config.yaml
n_kv_head: 4
norm: "rmsnorm"
norm_eps: 1e-05
positions: "rope"
qk_norm: true
attn_scale: 0.125
init_std_qkv: 0.0794
optimizer: "soap_variant"
beta1: 0.95
decay_shape: "linear"
final_lr_fraction: 0.0
seq_len: 1024
dataset: "wikipedia_en"
Each number is 500 + 50 x the weight over its row's rms, rounded and kept within 0 to 999. Layers, rows and columns count from 0. Numbers have three digits each. The size before them is the row's rms in percent of the matrix's.

# layer 2 MLP down (transposed), 256x128, rms 0.168, rows 242-255, columns 64-127
096:493532407587464479532481561503502557527503565536463504598439443508346431477559522435495533539475439521446489569487488488399448557461517510394468518535590419448428492496429556454448449495589429
105:518537533424493483473603559471577457531463562466592497522494482430527484503479436432447517474428540548453413484477574437531601531585499489532505508444456488445423418570559465433438539556527449
113:569576530464501507515441395564543500524603540500454532452441444506543507508557387538477447488534434563544509592573554476440471449466515480560491489454517524503462395446447446446570594527458474
092:502480437498488592424506476542450537542534436452424555484536453499514428388501455507543467485559552422519456504534459484407487448434448506465617465494517453516558455491519481550438532509466411
079:451445490498494547478498438564580463538501512439513548499558563573590573541503499430504438519567567462515516532581481535486470468493460480540548375556553518551506439444412356551487546480505421
108:461492407512594581477518485643528462454523468522531541556483455565517437433365429541518461591475624483502539507404437521507488548550500533536386445508422554484539477481542391510532472518524463
093:425627578512477605472513503524491436499613475507530463471438587485484380481512476605586531511530576524496519492517426468514452537583562570536536501436512507520515495517465490497527545390502520
110:557461513473402590477507512509455482567541566417459503466524443511551467465548437442490484433514522474420448582415405507425474568513470601605454552430597563474495453505530431514540549551420516
105:477557450518535450495441467430470403482419546509452453466551484392519471587574516628559484527369475514517537443603502476527523484467516521536423520506540528532456533536609561523430459409489521
108:444466492444445498513488539596477533433418484526513567462528499518580590565437533530510486456446437534529517474516504511490568482499452428511492535482462422491598411518456511485465487519470425
110:465416470414509516458586480491477412534544587443455496480529592564468521489489454418471510458481505528463454517456438354464427395409547527513502449479442531463519397515560448482464461490510568
118:436447534437476471505439472450460462430472459507540565502507532515421523509397492572453539500475526493558555467482447514463480528535537471447531536617530389505486577449534557458528568435635498
100:447456563524549598493456497418541473447473481521500390479470483420465467493469477409560478427470495585524427514492536554491434552534448488496523470449624380549528549469478505527502519533480416
105:508469577489415500487501468460499574495479474488494457536485505533470480565521532472565573426501394529488472537451495503488436489470488498475433593530577507498446486574403377590576519489488521
# layer 2 MLP gate, 256x128, rms 0.189, rows 243-255, columns 64-127
099:406519503530453582495602513473501407499545516502485522437570523574538427509535455531450548477492466476512525593574487427515534499497465460569550561584432452477463536513588532493559598590469531
111:553569493470520465508570487521547534508549475519487424500553542531516453550568473583484489450484435514444443483556599468499564442559408473400488493470482554530555465562549534557567433448527465
108:464438382463461558469557471445527582520547530556494463484598447464537500480505526497538504401482541497530462501460450386503527543456486525526518549478513413475518411519482451480530552545486503
098:416408464426553593476519453466518567495503552509469444529492545478460491584490453397453599431537549527506413492529437510451542453499456457531501422520545453494533424486349492525581416488530457
103:534347510430451603565443520609522583483379489483483493584506562581539493411410479574471525564557550453575439519441438438492442558494541466456510500470557520452439496500457494462547460494471539
097:520551424514546564409561469566491632501498467519547447421468636493495476503427507480493488522511481358508459472541522460430513475521426473490451515471584499515479392408499447590476489497571513
100:535448486477466515467469421460444541506433515495424464530502530488497574522477486484555577510481397542500447560548514505503533453483542543578533463450486500383531385436503478499453553477434533
096:581570548464470522436427487513486459471515440503560480396475527522463529499516519460446474487481461511447491475481418559615430598505469477461499502446462497480547560465513504450500506417538533
095:534487418510500448486502539488520503507493486441434488429362567478556470513434485448459453528482413462588556547506547467565454483544506475530510604576579426473500534510551495520526514519543496
104:430534506537503553465557538440541511413578455490449433531562518421483510466499557503508518612546471502628546537610508511553468418464509438496581447456520478456494526586525560515551545412565460
104:517550579556507457598505494518526492485448412582577414518476520429496486508532532519388580588495450365463429522576398576511547493470483494480550404485418447502525497513514459508486509474533443
105:429486531517411542515478494539440578440467514559445483579489513508482524498513472469497502543511463517417492425498405436536509520520522444450515470490504541455463469515577541493523488596541493
102:453509455556415550455529567538514453521521502562427503479515498464480495504474640556485485519565462569509531583491484479522470541508449460471496465462528555363538487531590492498549575569482468
# layer 2 MLP up, 256x128, rms 0.196, rows 243-255, columns 64-127
110:514508500470544572586490532543462498552515495485453459563494469434485559470465529454533447479620469484428537419572542522508559452486548501435507557520532612506568527516427432559510444421546417
113:457475490537482529355467538593444528469525490510509523346528487515393511464542538403457441511526583483534492500414455511458531593465487528527487536507525457471530538514506538476476532462569575
090:518471530514476488568468551474474478481451481537558464485477454463410444431516405565434507521514402485446574497509433488521485447614475475410432550562509482485582527457513461489466566432536489
095:539557507593462467524566516459514563426568406493515474480504457421526563523577527576487415504486533435497524456547499456510475528506497545486497571456391404498420685489578470471475571521501440
122:484440469397496604490470535587520519510372488466491484526507528557501567488404463528480459556492571539503511418417506385519527525495550474465471484472480512495416498500518459532530443533453514
089:546422476440562464569484598609454519451438573480484564576536505447519518471478526468460507511557474466508524473455578503454576527450545467494539555607412478490452499434512481432521453586571410
107:422492481444418505417367534565484461457479495487527533432568520595493490563440511478527458567490512424499471478490476437527524471396558392461495498537463537589531479538511505423471551546507483
101:509511441514477597444460549427475505434488436466557502451506449485563522478552587404400380471412497531494507438575425574518440470473493423556494507448479513546571554479598483428522593402494546
109:515508480444387515440492464407573487523445498501456500481528513617543482476572553519433597414476554500529452537518542460527530419579481455544515501441511509448505440473455535424597497520621529
114:520462435451432526563618531497509449545540480534492488469524464503435439516554512475503509576478606502544466458473532517547438441412483494394513484486419482526537431603480498446523469491409457
112:545498546494555538563497421470431574469507522483559490475477619435420546559494536486542564523465498514473416470438511468533463549582553576436579448522571430481615477435557430478489481478487473
095:456395535487453462518557492504515443556479495501555541504466520436493510471487510497426380472442460480393408489494519514590532457577468565524541626549374530487533502473495498539506415456544423
091:477493612580614475451466490460488550523486528480443566442409491491517521456483487582556568508519522531507427487421380502466391485559481544609542509433465530528477430434512488555485545404436488